Weights of a small transformer language model.
Size: 11 layers, width 192, 3 heads of 64, MLP 1152 GELU, vocabulary 8192, 8.11M parameters.
Architecture: LayerNorm before each block, no biases in attention or MLP.
Training: a variant of Adam for these matrices, 156M tokens.
Each number is 500 + 40 x the weight over its row's rms, rounded and kept within 0 to 999. Layers, rows and columns count from 0. Numbers have three digits each. The size before them is the row's rms in percent of the matrix's.

# layer 3 MLP down (transposed), 1152x192, rms 0.0806, rows 338-374, columns 0-191
098:522466477515536515499472528482534495486493477502544531496481519570457478510492454379502451525481469482480528463512511477508493512497557662508458494567514473515527549515424467464485468401483516550550496500500533469527464519538439477512478507534534481474488521462485510467738524503539498448541485468499494523462488466466523502508530451631520528530434519472511584495519462556510473485538491505514445434479525500469519464438516538458490507499509519492536469518535520468546506469493512513535509464495458451486511552481490502523386514517469444482509493515495469531509572536487450484
081:449529565489500479507467528509517573491477528432511497483517532481529517481507611660512503552497482495505522522380513513491564507510496483580537548512432535424515463491560495476515556549494446488531489480494518454470470485495536496519476452491529529570514515469478503459422314522476481487484511500532456454542523484472519520517514472479506527496506409452403470463526530490482499509426462518544431542512491447484475499520487512505491464512515591495539517507487560435523453557541547503506507491520481470518499516550530476473519498552497495437527437555496531435499524496483573528
089:496536518481466426519582480496564513471484509459455485495471504499518478599512511491544468494485514475410513538570525461532521543506510494395435477430538523533451530539484561465509545528526473576448501475562499543539499488508466500488509475470571442468494562513518442529499571578478477425539520388450536485515523492538535527500548471480450566477479530466455401486551494504438454472547510571469493542472511495464492474469523557427476573498515516464500467521481533437511491568489486481550533526495479574548512520478512512443498457524585569462458444516423456507495435525517507509
101:395469549513490523538535459452479457448533545573465562603480534508480523449513452586547494474463535580495494544531487568508513459451489474439538550553493579544529495543462486442496501555548550441442519530477504536539568537513511528500513453466459522433468457543518482506461447388555536544496505494430502460466549526510469473480487467533492459511517472481515462450500454469523519539538479458564537445473446496549532447503510454570426561532490485503558477497459501529525489494438539449558485522439476493555500416533530515454472525509502508446445509491455505478500534485538468568
095:479463483477541439467527523553529469453583440394483487512432495537520572497495503431569536491447475537520583553470456470542483517548565532432388483533521477526468506589523484475550449518607500467503482488496510540509517496485515517467463492458474447400524484497563535469470504527461505568566547474507510524561507537513505540491497539520492518501497458445500524457562527454479441478486465509573522542457521478462538480473542459465530551488482481542489466456486446506521526533482471533583458518513517514493532491430549568466417433442464437569487505508506494509485570495454490454
094:497490473473510502498484619447470570461441468501523482450490534563392538501494507561464557467534518492488459477509490464553507432486493498486459529569475449549521433480480446484506484474477477507544544508440453434549479481491495472412479477511443430540548518504489483485478483513521627500488526500509456558436490540530486492569500521536534507574510538524521555487570564527494503459495510529464473472524463505551529425439474541499517492568485484519525472543507574403519488528455596459406469500520493446443517540493593532463575549516530476486509489475515518520525486482576490495
104:504506472469501425563450491532601540522504464505563503515514478532477548562501492481499487472505541443458458429566446618564385499453507479510508525499479530523478512504549483470461568523452423470528554474544576497470491489555492470379472545511527536461509472500459463466436488468492465505516488461467501464489523510469492515493496481500472562455458522492480497483472527552506543469471550512527490456557501458513506500546422514518446482426435483514507458550532489503522458546507506458497506550529543467429540470592516495529451549489544571494468436572402468498554519570561500519
112:507502461585499526524485457489571520504476438449511463543505592456488538468476546435503501540521496486534454516462556507542452446540511471603481535419508508507503501557506468477541506493481480410571482556482525489498453491486503567497511574488563515503411409483511439523528470504542549522478430487365519507497425460512480561464495509530526492453429531501512493541478530480448432548478528500513558562512583448472524505533498497475509574491495522594464507432503522495519536568482515480527472533468522466485509527466441455483577458480469532499544440443485526513501449483554462483
102:428475533525533519464531557552559453472501475603513454514457488429421533493550488489492539529488502563500473481510489498506438529515499543537496569551483556444556502442479558480428477431480506586538489541496472490438478491494470414421503443458484522532547457470488517498553501541554499479519511440506569427473459573492573466448482508503457454528492478483532517532524542510496568470483447507508441407480497507499472440495504631496483549457508497445499479490519494485502484493469554475465570487541504550600462474507508515546520537479535446484572542551571471512509460499518446510
090:537467566496465518471516479569484494474485485467502518454556479482437503489518555524534528453459517433486517558442550490535513535447484501496520545556459517555472474491524527485562527573542482549476472465475484466518563498485552449451495567520513512521517517500548519429474550530521460419527574526458474466450449493451507560540525531538502519465532434386512439436505552558541493549442422495456461528519583450454443481560514540483460442546469528529412514542462537404504476524507534429503504509564528491486545510480463523511447449523518475538439465551495443452527513567517516554
096:435489496454541439523493431488513465488442498537435440489517508480595443481454507497522453523517543489557543571445520481396490526484503493476481502522528471488564445510530502448473471456509565520472431482423504549480535484511468552509511593459476503448507532506527527486471462539489520540540484497520469501392526570451496538560532524489543430508542449525538546522475501547534459488470488489534488510479569456528518639510566481433562511445545555424523514464517528442510493497526472527540518486432578556501523510480483546452468507473566504530477477478556584497445508537478466492
097:568473452501497462457445476501462593465482468506534526498511502504467514521449476489418522471479579540503562533582412472532508444535536525594569518504529513541497546483476524498450562485408521469572532488487465447485462456502502433517572444488462489565470527476509500468574469518565490436498414537518469536478496522562475517525539479507581533618443470510504441498454518537488556411538492512433486448557447470442561505527488489504475518520493499486515492571486474482508432484529517475502481488474506474467516546538520555426502517574413521523528473456490508500530482514536512462
087:499491492446540510539484529497458479488539473520544523537497534503462520513506453403519493513461430513507531441509478478457457493537555690547455503476502499542498548531499550511476437420470486521526461506515508464524479503467453469468478518552506460444492457429491515455640518522524566491555508438474469522507515490527532504467521480610470506504473535452490543546544426556540435507502550502503418397476496504502498476473514506466527496505479479514550473480573459467482540495523536523526494491487490513516502551518492509542408550453455383475499510562492488497483568511541457528
099:480518485544538476507475511510537555436495526509444500445492428531486475467462519506517497563511513480455542517557493502461535582535530519462510498523370460521423497552423515497584485482563497522505547469559453480464487498416527483457463402511486540437494510528592494501526562480444489549450457473480506542468572489515470509506467578580497506450564531555451474476542476554512435524508497469447503532496479553566544535486450499526472497439446545465403539396504501504443455525493475468519537522526518520457564433525499508477504513505479447544513571486471480559492509499498538542
113:516561470503518542519498458560518543461509535495488500542491461524427532497488477536447571544488450505515451531508531526493426549504489558467510472431453455489397508538514493447579513458466580454510518545512541430540456476480475421532460497502492483473517563532535530410491433510411514506501499516570469403549564520541527488587508533472542533577488474497437500465477471481469519493483477548479488524536482478516520508511432501431493420467553529492557461504497523536569431561454578486519495449527481415509511498510515507467519538486570512442445582512482517514523550521444474533
104:491492543505486543492447507377546451456471552512494493492488533436536481529457496508510484471515472486497478555490480509445531512480476554549525483471539539478515513530554514463435552363493471497530480490514556538434564508482511440493541501468509514454423455555546490568432542513495469519564495493451567490518491490525550513561470525475471463495439511507515461500474509522498511492514595557466492558487450504490453484534569488519512536463505538563498578493506471518454477462470480443549580513458504510550505520415489520475575515468458584439556423548551542449430395493531486523
111:415504487486394429590509511490541510543510418514583520495475531444484522418531528586502503517529487512566520476500518493541555521495506503461553474440571414517521508472460468404490533458551497478458503499480449511524493488531520447535491481517507488501538623404511548438438496411497492519535515484474416534517531552487452527440516525453544430507511489500468481524572494489531521510506518453506605529489477476412500503565546483499525473561499497450565533502551539445494486549537468531469495486506524553540553432544509513502546518491493513512523483459510540530456473462475486535
085:436547505406490507489517509510501533581490496565438514404458479479535519507505446482489482500484481502537454517475491485553511510457553521465505554504508579468536571495459555455543524514487529463504505552504584456492483496528557462518528561544567429586482457511556535483522455551544492442548587485475471560512468476486422481541482512536564531506444478497446452471572497469398471525547502514481532546541460443555395463520514508526468489434582513504519480521491503480529550466482439410497497537483489512498504435473497458465499489500557451509551491548445574462533515484509443481
088:472484629512497490478414489488498540510507505527469441478473478551507499514529488503477487502500503471568489476498507508515482512467447504500533442549434549542549525508531516537470542451532495476541536481478499430552443489473470470470492468578502450430432471551400455515558495468540579473476423499493490546450531483538566477530586476515524506488521462529545474500457465465530452507499508527489430538442453572501444507525485489472506471515533537389584505499542515527500534543511493539526486412469428515530504499485471579485478512538542455530431518538545490593508534542405412535
099:520466472554523485496462554510529504502495483530587438526499525578529475483588499469487491486476538530449511523510474521581539546510563478518487530470472484534532518536458415388500562520468508449502422490451486473509513546476475473556506444537499547512487507485470509572504576504497418491531484545499532437454526492525466470508480476517517487456521551502478571501515511446548464564561578409477448443475538442492473537459449470494555529508462493544488484535453467439456564577536518443536444493574511463532479488535587461480537482478496495521533524445432441416474562475543474451
097:451522469474552475586525485537584459459489474538475507536499473420468524496522517402491557526424465529491452485520521489505559426426567533470536528540527421506544501488541508458534416411536527446488517458549458443508448544487484533463442495463508468532498554547480517498553518478416604478529461502455516522536513461460512519547481444503530558464457505508517483516483473552485533506555553500628458503487489491451533494498408548505448474458531479532483471479562472515537482539431445498566487532481544466536591445476498500493518509504521465546492484556521491501509560486524486457
096:524500522508500462531497495448502534541474543458501547444466549482503533502462516476496572523524488477471553470495495561496551499552458472523492538502529486483438453510634556473539502536464495501572492460545537536493483401442557495463526545567418483520483546431505494540546464478493474437471526532452557452525544493553480461521491520503500461494575527457572513509557473545451469458472500566431446499465459576505513484514557511492505491515464490515462451471417526519454537461410479427612470468430438551521462462453492507526587498465494540544518474535483499576476448515510515530
107:465498536472522464493519502542459526509502465508484450523467473564552574562429475516490501521430532481489522481490575488560524537577493428495521548532466505515489456529500558513488477550553543496436501556442518509494463512488499490531502445524483455476470481542457554445499542539491495532473544398512384512542420535546425520449439453484434403513507504488555476572513515524488558589529504492472487478466539484517496452562466514509524523496431544535491529465521477467417539468479512459537505538561536476488541499446483458476534497485502566523431555412524545462541544537409517456
095:533451481481485431537485561466511495431540552493547423465477556520478462523479493485526504405501527519470406528488484459524586497470405514508530519476518455480482463424575494539493542502510487509549522499422499520450512424480526513476537534504536443458563541444500488509460500507443473458450410469474604574481448493449509523556528464446562514478516497459480502598537560525552483512490579550530484514487519522561459513507470495464532467527508495513482524527515563577565464518502569516471499529527402486518493471535492457524426544462526510510483468551470564503522503461570456489
105:554477514514528477525453493541470532532499532525461510392447442529422521482492577516497453533470462474462515422474503532454474476511520434552499512524548558495550496444508460507471580569433490473521495529530565434468536525596545484472469502491534448521524579528457498498397571492457491513489555531556494478502544456525542550510469523442480568540539530517481525445497517488495504477506566503475429499508475523516521430503477511439541524478480482445533447502532520494471484463618568500519481470531472519510552513528538426521583397464490546514514524472548460520466517443577490478
090:530501541556492401526514510466497536526510488490560457541475492513554458416427471506460468478552554483570496612460488495480493520535553494508418494553445550498532524512575475489493563505505479495514554437444462481531444567511465487516556496485427444475484443474468582517574471444509528490588520480469548507452547498436459545489481498492572492495454474480535476531534474502547459496479499512475535521479543439475509501459509624422500495497633514444513498506451543531510488466513455498483487464504497524498435478510447527466531481477523515478538579561530502477536487486565532437
101:538451528486513467550490500513490539493472475453473480530477502460483516507419428467530474495476481504508484495514542593612471439533518500567497468531494485452552543595486502521497454498411469537538492515523496464562524447512538444489398523476561438537536470536427448527509484544533528478536499443430514505478552475437490503482471529510508534483592522525510514546461518484438494473428465470468442519415513442611526532421543525505501553438493551507467509449533431406477519532572563506490513528511503520435531486462510540500457480543496480556526537499479482500477557557540485476
127:510459467516498531530552520508453421513547531493557544540509521515499481495448422390527451523474450430510482492458482507458467487487543652452513507535475479460510556582389406472503463456517488491455509553506465561531506526524466490482457481532514517463528502414494506484607490478484512544526517514493445488498479519476502521508498473590453458456466521491473653477554505462463508573583516461546489420492461517488508532476521491518451538529487513521479500432549475529551512512478490526512497497496519445491461566521507449531467522546482450531487484478525515480482586518479527515
093:529462474507529560480508532493459456491541495535508493497489499514514482522521457398451461529456486470466494493511492489509542492481465578460486523507508450514469534516387457513495487453519531526486473487526424468510474497514450546548497481535517536473499445432515492442652526503505512460522456449504486537488516519547519545472499485650534554473484538490492552506559560528488579476554464481458427478491452460505587521460492509463486520566477483510489456527524547506548501511472520547451468460465494490493550553525493498508389535498491400519484471458479500577510600558510395521
100:452426484517602512548520492507481516444466379421487516476475534545509477468542503499545541511521469545530499409515457490505491456400517488411467510471501582499553482544513502561492547551481485512482568504488508528512445473469473501540482507535475518538526503449469514430493546566498439474563520459487447459486479484443519495499514523518453554487550499558459480518515479444504453505536501503518480445607423518471498563478483439433494507523474539515507433541504499509530498490516492509525527512545536538525620477512550531464531420501552432473515523556439501591477532569487438524
104:545495561469493420572417531496547453491502474404456498484493534406468506527574513472534486518524508503510483503470459504499456459505489472493495453556445510490468524500510507513459473443438518476453490458476523559442510540523439476537552500537546416563466550590483508517483505526475528513503517476498489486404500408450526536502495493405504503431561564517496533537479445532535537485506484554563493499514599486453537522591530431478530500495441495559461494490585500514536508476465463606494544519528517485517515577561464520425549513469551472516501503487496510521493477534415535515
090:505486534519535573523551497567451434478525501536476546501525486577503470527447387470487455479489489463524539467487500530457456472464499600504414486563502500516439525524374420470569447482479527502521536506538497557528455550480491506464466473496474534502540472392537514469588495483494504465506539445542492528522553499483452547479525516646479520474466522486486527531519466502520480544491439463474508386466464477489559517513499515458459506490530516527513523468494520565567478487476553517518486515494537484460517509482545489505411538527478419506498493498549465497538612534514502473
089:498503542550452436486495438504462532561528501462520547405461480473572533452479555411569504491503493399551478563477527488486499522435476503478489421576548534458473535439524493505481482501503492511504491528503458481570458449532479491470561501487511471520507502562530513535579476443539499432625511532595468467475498535417504539520502470476506547505466510486501462450541551455463397460543500540489561533492515517496452514490591479502458501494503465528549596445519516508459487560513629509537470494538518520513446491463505487494457528507550519474479473502491482440485528496535510466
102:464532511495531403523493488462478536505463497458448361453510496503424576504430513584463441501468530542470485486487456492475525566470525385449483544496519517425532488513546479491539464479538496530489479439529498494432557473442450435505470514558504441524464496474461574509495521510574381489529545481521478520453477481532572518565511533494497533509511535502513497457445506508520493428529519530492528476494496510555487526495561515534564503540461524527484463528489496479534489528484525455508486488508476506486470529564513527490602426564559550496503500530509480524503451613582562486
108:504489509458438407604570496466513506470438431473524455489513523475521547475477467506453513567488511507471490503497510476559556478575450548443476539509483461448508455479497453453514514530579504517445532485467510535525548532501534446475527500507496579479412621481478538484466561524425531495415513461460492552489518466577501534428460447448481427483504538526479435468495507571494506461505569446528527528481449473504530523463484435529540526501444451513529505490508524539533468455452538486583465576456487531549541497619533513533535487507486486487488500482478495571528497479489482547
107:508427478511529515525515515516464447471564488546560495542471500542466474502477402419482485525512496439463477504483470559506518496489512623485471454543506486483510571532390448499495492433508536529483526434486456517520500506471474464547483533557529493459491492404503497458660493451521534478541487510528485499463491495496536530485533486636457463484449542521501601491579505522508482515524488471511487435492485522460541480479528464462469520529483487522461499488573475485543488516457572582498521504487482484497492541479483491563418548536471433503515473468529449488474591553539460512
099:482473482517470556472456549560465470555521481547517448503487559532495457429490531512470476461517468489520499529481445517454516461463457528495474488537471440513469500496502471533523532441500528499550584486592483489537562518499417540465591497563401458407441462414484501489458517460477542487540511547527495512510458510477531521523541456477497486459517440497528512472463505437521490467434576489587496416464452546485486522474487461566529498578549414493527571594457563564502506484490507428517525502486544531463459584473509477532464567506502469509551502533583511471469484510517490473
# layer 3 MLP up, 1152x192, rms 0.0887, rows 339-374, columns 0-191
076:490503436472519486483478450527490515433547514487480449513528543442473392496461487525526496512458449478501501498468501518514495490529478608528415521508453540529475545536479516437500474458511577565437494523559485486512519522507482465466502515498439489447503497488524600504554445489421519494493511525488519545499508500536494504438487559531468505367439466487527458528463536464495486439537432477505552503576497535513498499532536516553546607541558516533538465407583488488482440548455536479502493501461561483515464470475569569533438549496468496542482462597494592521498492522514472524
097:559476511482464525523492499463521468485466561490564467478558514489508481504508520519426462511564487537439476467461434589501489478541527516424442530541452484469457478464484368482509509493584497506483537503568518607473593536481538510479447467429447495430474458480485503546506491508487505515518482548582494503542498524531409530533508475536503416490483486521524559526531480465520476550492531505536517410486499530471465441453462538503535521505479458526541542481470414455530494593446578490408474507526483494488506531551473514575524508531544521495543461473551487427508468527524461563
102:480588469523558538467566470545480520453498479548480470513531513479521473517458509477485500533536464479509513456501553486450498493523560510462473518464518552491429480516478423508533498495479525545501536493532473561435469474519470450529506520487549529496527502404494504460544567528478491541553546471563526478551489511449448560448584570503509472513488493483601496520476538520508539529428461418466552480468473472451522528470407467441506400438489544463545537487498478489547484451532447589495502489551542495487503603553455496508526538511433444509420477509493535506504607508405507518
097:454519457556455529558544504498539512483516483604476462554557498506483440495537483468500522406500517493451486507496476484542476481482515525558456503504531527447528462537496492496569461408470620544543452492487553536472471537497565460545470468508524567517496478510501499505595522471498509531529462535506481406469484508455458453479487506517443557511407457590583579459437450489526533573408481466510455504567559573535530515494473480545464500538536469437553486524476504448481489478500499502471467522405479541510485489513511423471497551541498496498424463452525535512473508518533518503
093:491529513527504505523525433498517455517512529535470399514505505426572486459484501498483467535441500467529513478493435566375459552583491501574536435461541598450507530552525512501510514495490516547429466507556491575479523492509455455564513481531520547451469462500537475526501484483427427525501490476502538442492542504557509528467472511503482466411505492476532501496432497522449486482469504462525482518450505489459535614555516434529501562468504482481553467474562434544457489502548432548566526560527520527563483513523398443556505484491461555492456520504479465452449506501447529526
102:452506492520480545483551523551396482491512538593475497539516564468477487497496496476511498511567519483492426487510504508432521475452534498514477458481517497445534485460484487556539424469467491439506494539467507516441435552525432473504569481429481490477483475531550448549534537504473589526470486575584539453500491495561456437529537527503506453520457490555508559525520504525491563546436475543512476498499395503544500505443482480562481519475529514495537505523559493524593473450459470529472515448510470532445478533607451450479482517471528481506509476411524639507520522514506419475
112:556542499463494511440529489532503572425568544457514483515504400471503429515450431466366464465508449485534531509487493498449448414581466544497469501466491493516451500473482461507520433483559470495485482486545512529497504559531493449483486493526471544441465464483548506516494523466477555537466533491513548539582489493567447536498577557518538468529465507523496515536538518488522495535534546519534548449450521563462548504527580535441535541493520465466456504414501527514578398492459493522490432544486569477539547461481493494457479567533478505574473490512541552469513497485455456437
102:475534462549491542488505467450552436525529473618501482455535414420495518510451518488501579528456500401448468427551498512487463437469537520485495498494458513456450481518428459512497498479448524467545501475545477497487468498513524476527461497438510541536505464493500469482575501469468463497481518551584436461494509569522528482470436549569473483501429490500610530465488559503446531508534547502477458516587499507475454532451425488555463472563588539574531490517532412508461498538519507497422455529470462544500455522534567466575524486541458486475506509519528542467526519522504534488
093:551468507523473550480463480479490444483519525486532525488512483523537410497560508482399409500526488526476461534509353495412504573521479481477498528415519526523485515460511482496516500492542500446434552518532488544494525563533478509524553476493517537530451438479556522483497508479466495546502472514506541519534544542590415479540509501540418439527459505506525538565498434407518559516496584506507537477438492546444545494575554407487530463516462531504433495486536536481504581495532427568491488505505515480469499512473450447550519524518465516511507540439540484456462474568471495523
103:535514468540511498523498498471465512529531478464499487499523514531511451516490482476488444414481493419464502422536481505535491483521455510462435561559436454524439519545445495519545519492538458492536619505557504465563497488508435493528493559523553444448544514519480539454513487464512521501520563491504490422519466542534431508448496486488494529450515524508519520389430479455490570507526410494390492486467467528514531473527508545525428519450529465571476443433465526573503513587466567514509474564510501541464496462487534564548437510575514495510421501470501426522514533545528528553
109:466433489489449544542573489543464537453517446515523530549538502508473485541453509505414505446518505487490438470536508523547489448584410517478436527545432514472398543553440488529534501488538484492593538463443459475520502521520458520475521509510460501480485457518531563437479515484573579510516498525497448503525465509537463553516512506490546527476505505516471566530454528497480552466468462539478512465450487528547515505545526445472469500493470439557567492457498551482518426467422589471408500516554455480487536551551519552501417544548574476565467493492514468536575532469485460553
090:537499480529489512540569453531469487434506553561504433529542474475489495539463427471524514432513488476478508533497448515441493445485468511488484534442426472474460482499424419524515462486477544537463529526517488503514544528444539487479470513496516484486511390442560570479541527487505511534465525534525428498512471470560485524501563501537411452538455513488473587465454467427538553513421519451484516472534398508511490477494483444590468462546522489558513501453613522499490494547503534550460474551532469525509484515491521513613465597551462471537434500500512512494531546567487515488
102:496475518512462524488542543520416521456568520507516499510557491542596460522532472501390444461530468501474441556538549461523538451503457521464591448553437472483494527461469460472502468469514543545416479545501518533543478524539560474481583456459443496445498462436485485552526527493518501467418473468507462539480479491503506490530468482516523502429480409500538533524418532475544511528540496461560510487550493562541492460504506544484500540496502469545495470491538545492518461425505481489463379498470506467463471542486458442468513569570454515548491502546560593420505495569518503492
111:551478535485532488454492480539526547490518553457555477596515466451476501510429463442456500483552473517467527472487522614423525524535547534499469531448472500498404465562436427502509499464530521519500522513585447585476486448520492447488455387432521502449474464446499473482530499536484410506544488491564449431490496448468423505481542530522494501517479548581500495518448516482466503581416490494531537470538512501506483524500452515563523532507455476488557527501480479543515570552546549526417481539506493466496435497502555477534511504519573511509469519506547467522551543492440533542
097:530509460452482507446504462488404473494489509479514551533463526470425497512550450517430457464422415504547485499558562462513532432479456570477521490559434494474432495460459492549589475498523519543540515502483481489478500530496480424483515508448507430446521472545520479518463553501472536467526486546514490513476466510564506538436538452476520522491535440531482485541493518515548513470534498498491476521485528508437509488532439499592528594415516451526494476525480457490591483538420539481412432452499521460462522493512497553492473550507550396578505516520545590499586485498513531485
106:485471504542558534466537482514457534459509449508409500579466481428448506463517515447505558521518496509518564520526470430488513548548495555476528489520497560502491438506487477512528501473544527440524502510542452501495522489448381589501547513463505503496488534431519500523524547502492495498471528472480470456508395468486447470464547468529478491478459513507496514467523525462485550539524510490382597469463457533511554583504511478506461478540535438533459560531503527543531409474499550462515464593532548555427441424491456551514510509472477444467476460532530494529588528500413457514
091:491447451517546541485547509519468530461523546462542471501497495534447533468501448528524479527548519498477515518515465548473514530564475461502438508519523502520451467521505439569499505516567499533563559457472524574501534473469460481558471456514515530463539477462466559415485468557497433532465515548528519465486510502511518507506473453532454479461488468505505611534443435486523512533457434429425580445461467546523569465529489388504482506576465497493491498389518505539494508494510561539489604517546534523490540480449494528594432545503551506546455499480478462493492542562549525593
098:539562518545505558482576484514531506504491530460513482490551406418481426503473532497478460406522526462419498450487486639435504438534532501517469551479436454467475516532410393476538500500520488559497497449605512543555542484531552507511479467414534449479494491404513499508508502456502451485488464503558509526529502532560521431520481537471482484501519578495489561493532552491450503522433482563512485505504494451493483515442487502497498543549460492502481472478580487521534519533478511535512565479481533505466503511543512423527508534481461508529532538439480575482457488580537461523
104:479436519583516560469506482468501466446488536571489454545528487463450430498525450533452492417519549503493466424448476592521484523447510553476415467494417481489449499530453436483519463401509534539537531541508489501476562506472498453524521534467514470465554503461501532452537461493521414478521489540526526486494534463501529519467490499493486453441450474599536460504486576517532547516498500494443493491534495490595510489479484448556470522484564527542515516474567415528509450537481615549466439494484574564449558436514509499566445508497476516514517526498541533534494524515560524522
106:547513457479557487500529446541426551376525507493516474484478507507415452495458428485500483523474453477517466511523542462493548470504498520480512463483510501545470540490455404514481459522535580514478525450515464478484469476479420433513516489498519457497519487500553587531504533449516517504510499472530475438483466476592455532472538502567484573504497523546444512501455486497549532448480475406426536465496465491464533487547512403522450518493507471571507428506524529487559422546506542525536478486595584454509467517484517475568501532536484468592463414526498504543495509596464511505
103:473516530465455567554516484517512419507490520517506507506499499483544453507514429479437546513497500409568526447506556452503407431528535506492489495439512523493541453507400510553496499481559485479523531493494487547529488508408521470582530526498432554438489448473486502454501516459480492573486489509509482490519384472477485534453550480527477521599496535566499465485475488477480518620507493483501439491500530527539573496511479516484416508506499447400458580533525397540501512505525614570488483512517525547487486535524475541510507519475485478494519473455491508446497582538514529524
102:538486512504602512466503487475457490480458511508490445511576453499434465568452463468447501500500468496527442475505465555432486546548497509492449471470494499522395522486453329504520469498466517530527542526589499503520551459501459456495432510428565460454527463458520540478522519474513498480455522460544564532479452500591475523435487522513518484528528499476454468532498501547556529431425518487437611525513516481562455480514475443555557522487546540490485462458515488479565516510535478546458465510497546477469490515436478458545528564535484482497526510589538530522525538515448527508
103:554457485514416554459518424527515472507564534528442514522567440534471512522446421473531489451466550475454566506548475569451479488523543490468476416450499550489520517514447500490487509525507508464451514482548519519624549559469477550564547478493510582517453460535554451488521462452589454513540528542502496498478504527492421456495517537554432566550453584505465486486429453425524503553466487437445540498530437502476497499606497464496445483488475466471450545495520534510459510520519517537537465506519515543455474487493459446513511495509502508487494492471494433442492564515449554538
108:505408478480500513465492372493521496461585587508450512588537526399546483516513466471435531457501502451535512497481463480484493556585493518477542479463485491508480529524434502505476483458570468511560452532464448581492523530517491554493528457434445547506443436502565472500495471508534478563475493529505428541501460545502463463473531514519520438461508512514524549525521549456487486499474548457462548430477530547474492528524572442528496549585538502560467552471545513523488550457532461486470464552574507522469408504485461503593487522484446498479517515456553513461492499553438477488
100:504557434481531553496494523556484544499514495517530455528514461505437451553457486509526478489470515475432513496512488503468539441522496483377466540500465489567396455524378445549485472532478488559548564476512451510487452538479526494512527486516488515483521514469532510461495523552467498507428551530520434498570486556474516481505478458503404510492469484513471543486455552471532590500490457419477482501580518465465424501562453383532438520479503492557547505462482482569499478559527522529521458545514590557454502549517509471530490560553534508486448493559465519551534523504473554519
109:525462466453509592558497458550521517512498485489545508541501456446509511528484482467504502500542496503435438537478505568485509480557486513510464536480519523512429438535471427558473514461458480517510574497468517516470484531478504423505487445494430406515542452408484508489526502552473456509420508517510443465565500502443505464492544504548483475514482511581502602485478534385469557558437493483527477458493381506594486482498472414523462479574485499541564507468552471513492506529521532498521532528524558513516499536528551531601498510519582545542503464484512550497552510503431527519
084:503466392518537551511525444512501540497510508543498508500506467495530469567426451499509478449469507427465463495530442557411532453455483530460464464492498504471454477489327474478545456499464543481459592533548467585512454502513526494491462439481476502478540404481524564483532485494493499548536554515523522535547513538505515484454477498560475431490439510592519493501532515461508541565538522507533491381507470524497467506485505483525443525526483550491509475474597511584509469513534539524473489499442551553510507541496515468527528507574458509504513525511572487493509553569443521486
080:526440526527456505569516445466447492454537464565477467488538525435519474532499454480453499453493501462505461481474489518491541487482421500422475508503475562463474497531407463514544462433500566485507514480476441489529546517495467506542523479469503503491515442447557519520559501491532576545446499523535474556538503471545481459494509552515482539524434472506517489472469517455504530559482529470435517443503456536529577542540456462530498512609544507541536455509530506551571481485502482497477451530537503490433385553600523527487539584532472434569522459432567476495564478560436461551
095:513548472485407553478507466470518492516566570515535500493504510485491535487482501503425414469546475472477450528489455537530500491555508489530508508586469483430532531462520401521535473468470566548437566562485545490479474493555588462573500408462504486492530499540452516495510492349445508542475477533495527483485529563464422540508536488563530436494479534480533568576469462481507531568462539543535532512452507515543503522534548497534498526469514506545469539468543503550482497438456545534468465535462489451484481453480451427542460538494520531511447506485590491419515512475512512520
105:550462480495523510538541436487508505506467453537525450538521468447463451507501475449410516496506457502495513501615463490563506456540446526466466546494436502492495458495460494531511504463538546491495607468531455480559522521453510479542533460497513520513554396483512470526524534533506488496507459539513512460554433533498492504457541483481495493535507415596511481392441506492465552549485479450478489508502510581553538469463424553468505492482554442474504529557470506540580512509513585514477422473476527586487454545478470552496519527494519381533531516474560540479574509472502552457
081:536465415503552511509480449510546436492511486506470536511548521490493527504446445443494532466506457485520536497462533557427531478487477571365448471482459495470456425486398451443533454475513476518480528494593421508491547510517515479434549419468405514462525504404514523513564449522471485511561536519485479509546454513490503480480546552519491489509473462505540544461473493492501525605524532464463463451493465565525538483466513473491436507488526502563532540476583524594504490529528584486465498580499505499463475475473477480527536531529498471486501515522565513508542560516447569476
106:484553440484528491534529457456519480508532519516508497486535459511480556529511477480527530532493522417485439517515552556414522460516431511452503504538509459513437433461480418502429452489462524458537566416486479485504473471501514445516447573512536437388518478427511521514522506543480484502540474495543466467477544583491518551555508443566470461565467494485548580457499464442453519526510475529486482473549443520466475470489479473532463505483500495663493481420526476523504520550504544512512485489494514515470522493510509461520475505532512508642436469561527486501514493554559565514
100:489471450575473489495548488518496482467506554547476514507577549494568419533418485513432485477519522472478483533460524497447545520518449491475415470464506552421528494463504457496513468476520561459417548497536484604544478481517498499543542440513485553442521468450537515500507477465501522514474475514519528428449467498541429445518515533563476538477427513549522508507516459471495528585503554524523591486570499575553534563537513438490414555541514507485480491546501511590454471544497544480480472511530468503465504426537504443567461542515539544482412495472495488464474528472426457526
106:494522467498513501452501514498496522517517555537526513559557467426498482587481477445545529481557523434484484544563468452476568466494514518500527467468473506466516510508467478539541456471541553447474524524568499459510418515453487507496541504439523496551455467442491509504531503527393456503469512508489477393522577534466434525462563521527494470499467546528495508526454456465461492558441490391450557501472532492500499504533500460589439467611492487551452469520559490437511457535457518537520482492537551570491512577529546465501527539574466529510480472492600542489500485481411542465
078:544434533455488598495521451488494463460548474568481468541550487474453503519436452496459436463469492381475507477522490562435480527507468505494502565490528514481455528519391457507593468506514533434525523459545441493550531525510483482554454500453456526497544458489558543432511488463439482504523568557496477483523494484575510566535500486582452484524457530490482485518517523457454577524478469505475525445451434537490569479532546472507475503539514514511451522451559488601536483479521586561474479606468530493484516473514478486541481554503519475561459502496566434491473540517498498516
100:463539522537483581525569506494489505495539488557523554504484465496551477517500518524552457456522514489481488552529485498413503428469455515474476535585497565399484489506552499543601479463462520466460485462507499525481506523477525487557502459477556448497486497450564500450527496472533487474453505465457552462518573525478497540544524472524458531487478485480556558478558457403430560601479426542514450504530474509510542498483510471477392457482483513494530404498546583504466430527442483520508514456451512489486516418550510448476419533532509523492406494500519505455520560552503530543